config = dict(
    hidden_size=192,
    num_key_value_heads=4,
    tie_word_embeddings=True,
    beta2=0.99,
    decay_shape='linear',
    final_lr_fraction=0.0,
    doc_mask=False,
)
Each number is 128 + 32 x the weight over its row's rms, rounded and kept within 0 to 255. Layers, rows and columns count from 0. The size above them is the row's rms in percent of the matrix's.

# layer 2 attention output (transposed), 128x192, rms 0.074, rows 110-118, columns 0-191
size [122 103 115 108 116  95 111 104 112]
[[ 92 149  86 175 114 172 119 115 118 145 119 127 107 138 131  79 125  78 129 195  71 149 117 117 119 131 114 141 107 137 118 103 113  77 119 177 122 151 136 149 183 161 116 110 131 113 153  68  99 105 117 140 114 110 187  75 150 152 105 123 113 126 199 125 110 141  97 159 139 144 116  86  95 162 137 130 126 130 154 183  95 142 119  99 128 158 130  60  75  89 149 126 186 136  82 132 107 125 175 131 152 186 181 188  42  67 106 115 161 162 117 120 107 130  81  69 101 202 150 156 183 140 111 179  68 121 110 158 124  95 148  67  68 170 159 137 160 132 128 131 181  87 139  58 150 164 124 138 119 121 184 144 120  81 114 133 100 165 105 136 110 109  77 147 166 149 169 114  90  84 167 165 126 165 138 105 169  93 116  86 177 123 106 135 151 119 151 151 176 116 122 153]
 [152 166 103 132 163  89 113 171 103 123 153 145 130 118  95 152  92 111 111  89 157 115 167 131 123 103 182 107 100 121 149 159 142 134 123  59  98  51 105 183 104 136  87 123 103 168  91 161  77 125 142  81  95 116 126 134  97 150 168  76 128 109 175 118  99 115 125 143 140 156 117 125 111 121 165 101 160  71 124 145 188 137 166 138 127 101  52 130 135 191  69 141  69  78 146 159 147  96 110 134 141 117 102 173 174 150 179 130 117 153 131 128 125 149 174 122  91 104 161 119 162 173 141 142 137 165 130 164  90 162 117 122 205  80 150 138 142  94 162 115 143 121 148 116  34 113 139 113 178 106 126 113 101 124 133 168 138  38 103 130 158 188 153 138 106 127 155 105 224 111  90 133  85 134 116 162  91 152  52 108 163 165 188 130 120 173 119 105 141 122 141 111]
 [ 93 187 107 118 126 161  94 151 139 136 144 129 146 125 107 167 108 141 139 122 108 111 169  47 169 124 161 121  87 126 144 147 164 118  81 136 143 119  86 202 121 117  57   0 108 155  78 129  97 126 129  65 118 145 118 168  86 172 112  75 119 152 136 175  66 137 188 117  90 156 104  96  28 159 144 138 111 103 119 157 151 101 156 142 126 136  57 137 139 124  92 154 131 105 123 154  79 132 109 121 125 206 111 177 135 178 161 184 150  92  92 170 100 123  82 146 146 135 130 175 133 129 153 119 123 190 140 116 160 151 125 110 130 119 124 148 186 104 143 123 130 147 155  59 103  91 115 127 137 125 151 136  97 130 150 109 173 111 119 145  94 174 125 132 156 122 115 109 167 120 123 201 105 128  75 164 113  85  99 127 146 150 179 144 113 102 151 147 154 135 143  74]
 [ 99 121 152 150  58 173 116 168 165 169 138 139 120 113 157 103  54 149 139 102 124 164  80  96 197 146 171 109 131  96 115 130 132 154  69 107  49 151 120 120 105 116  84 110 141 160  78 140  82 110 141 112 118  64 137  89 135  98 154  56 160 132  97 130 150 146 120 101 108 143 126 167  30 167  93 103 128 135 152 121 104  87 116 118 155 127 131 151 148 168 161 125 169 120 117 164 125  96 117 180 115 167  97 255 137 153  72 108 103 132  79 146 134 150 153 117  88 154 151 153 128  92 106 106 134 177  97 112 135 113 173  90  98 166 194 140 128 133 147 154 146 104 133 148 110 138 118 165  94  93 136 159 128 120 153  90 127 101  43 166 110 180 136 122 156  84 126 120 124  91 132 199 146 133 108 152 139 158 147 103 109 120  88 185 163 152 103 133 173 155 138 124]
 [150  92 207 112 118 132 102 178 136 145 140 145 107 124 170 124 168 129 161 108 118 157 140 106 142 135 109 106 152  91 111 140 118 127  58 138 187 137 146 113 121  94 128 136 115 160 113 163 118 142  78 160 127 129  92 105 164  75 108 141  92 164 146 109 127 180 154 166 164 124 143 152 152  88 117 120 111 153 201 111 153 136 197 122 129 152 200 133  81 131 100  91 133 126 141 145 169 137 105  98 141  99 150  99 105 126 176 126  76  80  90  65 153 169 124 121  94 126  80  76  87 123  96  79  92  86 142  89 118  93 102 142  92 109 106 127 139 189 101 130  99 148 105 132 171 131 104 235  78 184 146 105 167 144  90 159 113 134 154 196  65  60  68 127  80 138 168 154 134 146 142 146 140 116 164 163 159 136 165 173  68 117 120 138 124  60 145 151 107 133  90 155]
 [ 89 154 133 110 184 159 102 140 139 144 105 100 131 102 127 160  99 170 122 101 134 122 148 121 155 104 125  99  93 134 162 172 142 136  77 166 210  79 137 165 140 195 113  73  87 174 106 107 110 170  83  79 141 149 148 170 106 177 119  79 109 218 122 114 120  88 193  97  78 134 170 150  75 113 113 149 129 122 101  90 125 110 128 146  88 130  83 200 115 122 105 112  83 178 137 147 137 132  97  83 145 137 134  58 144 187 167 168 140  94 112 134 100 110 120 164 133  57  91 123  99 142 180  94  99 159 139  80  98 171 142 135 147 112 133 145 158 186  98 141 119 115 168 113 128 122 126 154 178 150 113 124 107 136 141 156 142 117 115 123  80 141 134 150 149  94 152 108 178  90  64 137 100  55 104 140  81 114 117 190 100 152 186 109 125  70 173 144 113 136 133  92]
 [118 147  80 178 100 130 167 114 103 115 125 104 139 172 169  60 129  71 136 138 199 154 107 136 107 151 171 157 165 142 123 118 157  89 167  99  24 170  89 105  95 122 157 198 135 109 121 187 138 127 168 132 103 106 133 104 127 102 118 152 144  42 135 142 137 148 109 111 154 121  97  90 136 131 119 132 181 137 153 188  84 143 125 128 140  99 152  62 153 133 170 119 157 129 111 119 107 113 155 166 133 137 164 197 105  86  70  77 108 220 122 200 144 122 166 116 130 214 173 132 149 129 125 183 182  99  73 128 134 142 159  71 102 165 133 125 122  65 146 122 109 113 117 119  82 119 130  89 126 115 114  92 117 102 109  75 112 123 147 129 157 183 136 122 112 158  88 142  99 104 134 108 104 150 138 115 107 106 110  65 142 152 108 139 152 190  90 146 152 117 139 129]
 [114  70 192  98 134 158 124 176  95 163 100 169 113 128 113  98 127 159 175  74 139 146 101 180 159  55  73 108 101 124 146 163 115 127 143 152 182 120 115 143 135  49 107 168 123 185 100 173 184  97  93 174 103 182 112  70 115 125 147 128 147 124  71 139 141 204 145 158 139  78 169  89 146 132 152 104  82 170 161  83 186 148 213 127 149  98 170  97  72 165  83  97 107 111 144 118 135 177 101 145 167  62 112  87 190  98 186  90  87  86 146  69 154 149 167 123 121 141 113 107 139 142 134  72 102 119 144 142  86 135 109 150 138  78  69 105 113 125  97  95 120 120 122 142 173 110 147 133 152 130  99 135 134 105 124 130 161 147 103 132  98 117 115 170  49 114  92 151 142 123 120 149 116 134 175 149 140 125 143 128 116 131 100 115 151 112 121 154 142 127 127 164]
 [153 123  91  98 105 117  94 125 122 119 175 148 172 112  87 166  95 119 161 147 147  96 175  65  96 106 157 139 115 103  89 113 129 114 145 113  82 170  78 174 106  82  70  59 143 106 112 149 183 131 144  60 106  88 111 172 115 113 125 145 155 126  93 173  87 159 123 141 124 147  58 122  86 120 158 181 116 159 129 165 152 121 138 103 111 105 127 143 205 134 125 172  69 120  76 123 113 121 144 178 109 193  84 179 169 121 125 194  92 131  83 160 157 150 115 184 189  98 161 170 150  57 117 143 162 140 142 123 153 115 101 128 147 118 126 112  90  94 137 151  75 159 101 121  85  65 145 153  89  81 139  99  97 144 117  64 178 141 142 168 159 149 136 124 172 160  71 145  90 179 170 153 122 182 107 144 142 135 154 130 133 151 129 168 136 157 138 127 123  88 132 125]]
# layer 2 attention value, 128x192, rms 0.073, rows 111-118, columns 0-191
size [103 122 110 129  89 111 103 118]
[[170 142 131 110 153 149 172  65 163 128 170 126 145 137 166  65 113 158 124 139 128 124 116 177 147 109 135 155 128 157  90 131  41 165 116 140 176 127 135  86 174 167 168 131 168  93 116 121 113 147 117 175  87 132 118  91 112 106 140 124 156 120 174 116 188  77 124 171  92 136 119 183 171 132 115 143  99 194 125 199  93 113 167 133 116 120 197 165 135  88 189 111 117 134  82 136  93 117 122  71 158  83 145 115 109 117 105 145 129  98  41 132 116 111 138 126 116 146 131 174 150  50 127 120  86 114 101 157 113 123 178 107 160 170 142 172  65 171  55 108 158 182  57 105 132 190  97 128  80 142 108 143 116 173 112 146  88 103 188 112 125 122 134 134 152  94 115 118 101  76 157 124 135 101 127 143 147 107 166 109 124 148 112  74 148 111  72 125 117 156 121  89]
 [190 105  86 160 133 106 165 122 155 129 105 103 116 113 132 101 142  85 186 128 143 128  99 130  89 115 176 126 183 129  94 143  81 151 106 141 196 173 157  82 144 169 161 163 127 139 117 121  92 151  91 161  83  99 165 133 172 113 177 122 167 101 149  66 156 139  89 137 104 127 131 111 188 129 129 143 150 140  80 140 134 168 165 113 118  63 173 112 137 102 161 133 155 143 109 126 121 103 124 113 168  11  83 132 117 175 107 139  65 118 106 104 126 165 143 138  99  81  52 106 152  80 109 118 123 107  84 134  66 122 124 123 169 179  77 107  52 126 116 143 150  95 114 158  74 208 116 127 133 122 156 177 128 100 117 160 101 126 175 142 121 134 122 137 186 137  73 120 133  83 117 133 166 115 159 139 139 202 164 131 145 115  87 141 155 197 112 106 129 126 152 144]
 [179 109 142 121  86  38 183 154 102  74 158 146 128 146 111 124 138  63 125 160 134  75  92 144 117 141 131 127 128 127 126 107 112 160 164 133 226 149 120 114 180  95 104 103 138 100 133 145 146 117 121 135 107 118 155 133 171 130 189  98 137 129 156 104 153 109 134 126 110 130 187 131 124 115 139 131 136 157 127 139 146 155 107 142  72 148 143  83 128  80  42 149 154 147 138 113 137 147 134 100  99 139 123 130 104 124 180 148  91  64 148 151 115 126  65 155 205 141  38 154 136 111 130 112 105  54 145 131  86 177 132 154 201 147 100  96 141 102 111  85 102 129 101 109 127 136 160 114 126 160 147 157 108 145 122 141 138 176 190  72 129 103  99 143 132 132  93 183 175 129 207  42  78 161 179 136 126  77 109  90 130  76 118 158  83 149 142 148 142 131 149 113]
 [ 69 118  88 134 128  82 143 135 123 105 129 131 125 128  67 190 127 255 125  95 162 138 144 139 161  94 129  99  99 123 152 178 212  67 111 138  86 151 135 123 166  91 160 131 116 119 141 121 136  85 167 118 172 152  97 113  99 167 140 151  95 127 142 127 152 116  89 161 128 126 132 150  28 126 129 132 117  87 146  60 121 132  59 127 159 132  90 185 131 136 102 150 155 131  82 115 135 133 123 160 138 134 105 119 164  93  80 120 148  99 167 137 107  85  88 199 170 144 153 190 104 139 148 173 181 152 111 119 127 110 141 124 116 139 131 164 152  73 120 138 157 134 168 158 103  90 143  87 140 122 129 149 134 109 135 102 148 184 121  92 206  91 107 116 128 118 151 171 130 122 111 153 101 113 122 134  71  79 145  92 121 114 146 131 145 205 180 119 156 165 170 116]
 [106 154  67 145 113 136 181 135  85 147 107 154 143 131 158  87 121 118 137  86 122 150 107  91  69 110 139 126 198 155 121 114  92 102 123 125 125 173 167 130 155  67 117 118 157 129 169 110 140 105 166 150 113 112 129 124 110 181 144 138 130  58 144 120  67 161  35 137  77 121  74  70 205 121 116 158 110 150 139 139  93 209 128 145 110 122 141 117 128 101 112 146 168 105 118 162 142 124 117 178  94  85 111 139 120 132  94 144 118 118 139 142 147 133 108  73  86 149 155 102 154  79 105 177 140 104 187  99 202 120 144 140 127 168  96 146 104  80 135 146 143 164  67 105  93 170 115  90 109  95 177 178 129 141  98 121 133  96 152 153 153 148 103 161 150 160  83 142 160  92 176 131 209 139 168 158 183 141 174  97  97  66 115 160 149 172 154 112 152 136 161 185]
 [122 111 187 114 145 138  76 116 167  83 176 147 125 175 141 153 122  88 122 195 103 126 126 151 184 112 145 174  61 127 112 167 109 196 148  83 176  31 151 169 127 120  85 140 118 139 162 121 138 141 101 108  72 130 139 128 155 114 143 132 126 173 101 106 123 117 170 112 124 160 120 139  73 140 148 138 131 148  85 147 160 113 163 112 153 199  60 112 139  61 152 166 111 155 178 147 101 145 140  75 125 149 108  94 130  79 216 116  84  66 138 102 129 133 103 120 151 110 142 123 152 156  95 101  55 138 106 190 111  97  91 104 142 109 132  71 115 167 101 152 102 131 153 135 153 118 153 181 182 121 106  66 119 135 134 157  74 101 146 133 111  67 120 129 123  68 184 105 108 120 149 119 146 159  84 120 133 164 116 121 150  89 163 145  98  83  94 146  98 125 126  83]
 [148  83  88 138 107  77 129 144 111 169 153  93  94 120 126 168 135 217 102 120 134 124 122 125  52 145 184 153  83  63 131 140 161 130 133  80  52 129 120 134 183 117 146 133 135 121 136 106 121 160 133 137 158 143  97  69 126 165  79 123 131 150 131 113 121 128 124 137 159 111  92 129  94  68  93 130 149 147  60 105 150 146  60 141  83 121 132 127 134 130 169  85 100 146  80 209 129 120 124  93 150 157 160 145 151 145 103 138 162 156  56 159 137 109 140 161 103 114 151 177 185 122 114 190 144 120  92 167 121 105 172 141 164 133 138 150 113  91  53 137 152 142 203  85  82 131 114 172  88 109 155 114 130 118 149 127 148 138 119 154 135  93 166 100 178 108 167 143 185 163 185 161  84 142 130 128  67  93 136 114  87 118 204 135 167  92 144 123 134 166 146  88]
 [152 110 115  93 160 118 134  77 152 134 104 128 103 166 160 132 142 203 136 144 158 119 114 160 151 165 197 124 140  83 145 163 103  51 131 129 155 132 113 107 114 211 172 155  80 129 139  86  90 104 105 100 102  85 127 154 167 123 130 151 120 115 175  81 184 110 121 129 157 105 206 157 148 120 164 123 159 119 108 117 121 173 201 156 115  70 129 139 113 124 137  93 146 121 125 130 110  64 137  89 165   4 106  78 149 194 142 113 118 132 124 121 125 129 131  95  82 103  44 104  93 132 147  78 122  98  90 143 108 118  98 131 154 114 156 113  90 152 151  51 184  49 102 120 109 156 112 117 136 139 154 152 150  77 145 160 115 141 139 118 105 183  98 125 186 117 169 135 140 142 120  88 109 114 114 105 144 195 141 121 166 156  92 119 147 150 104 114 143 153 148 119]]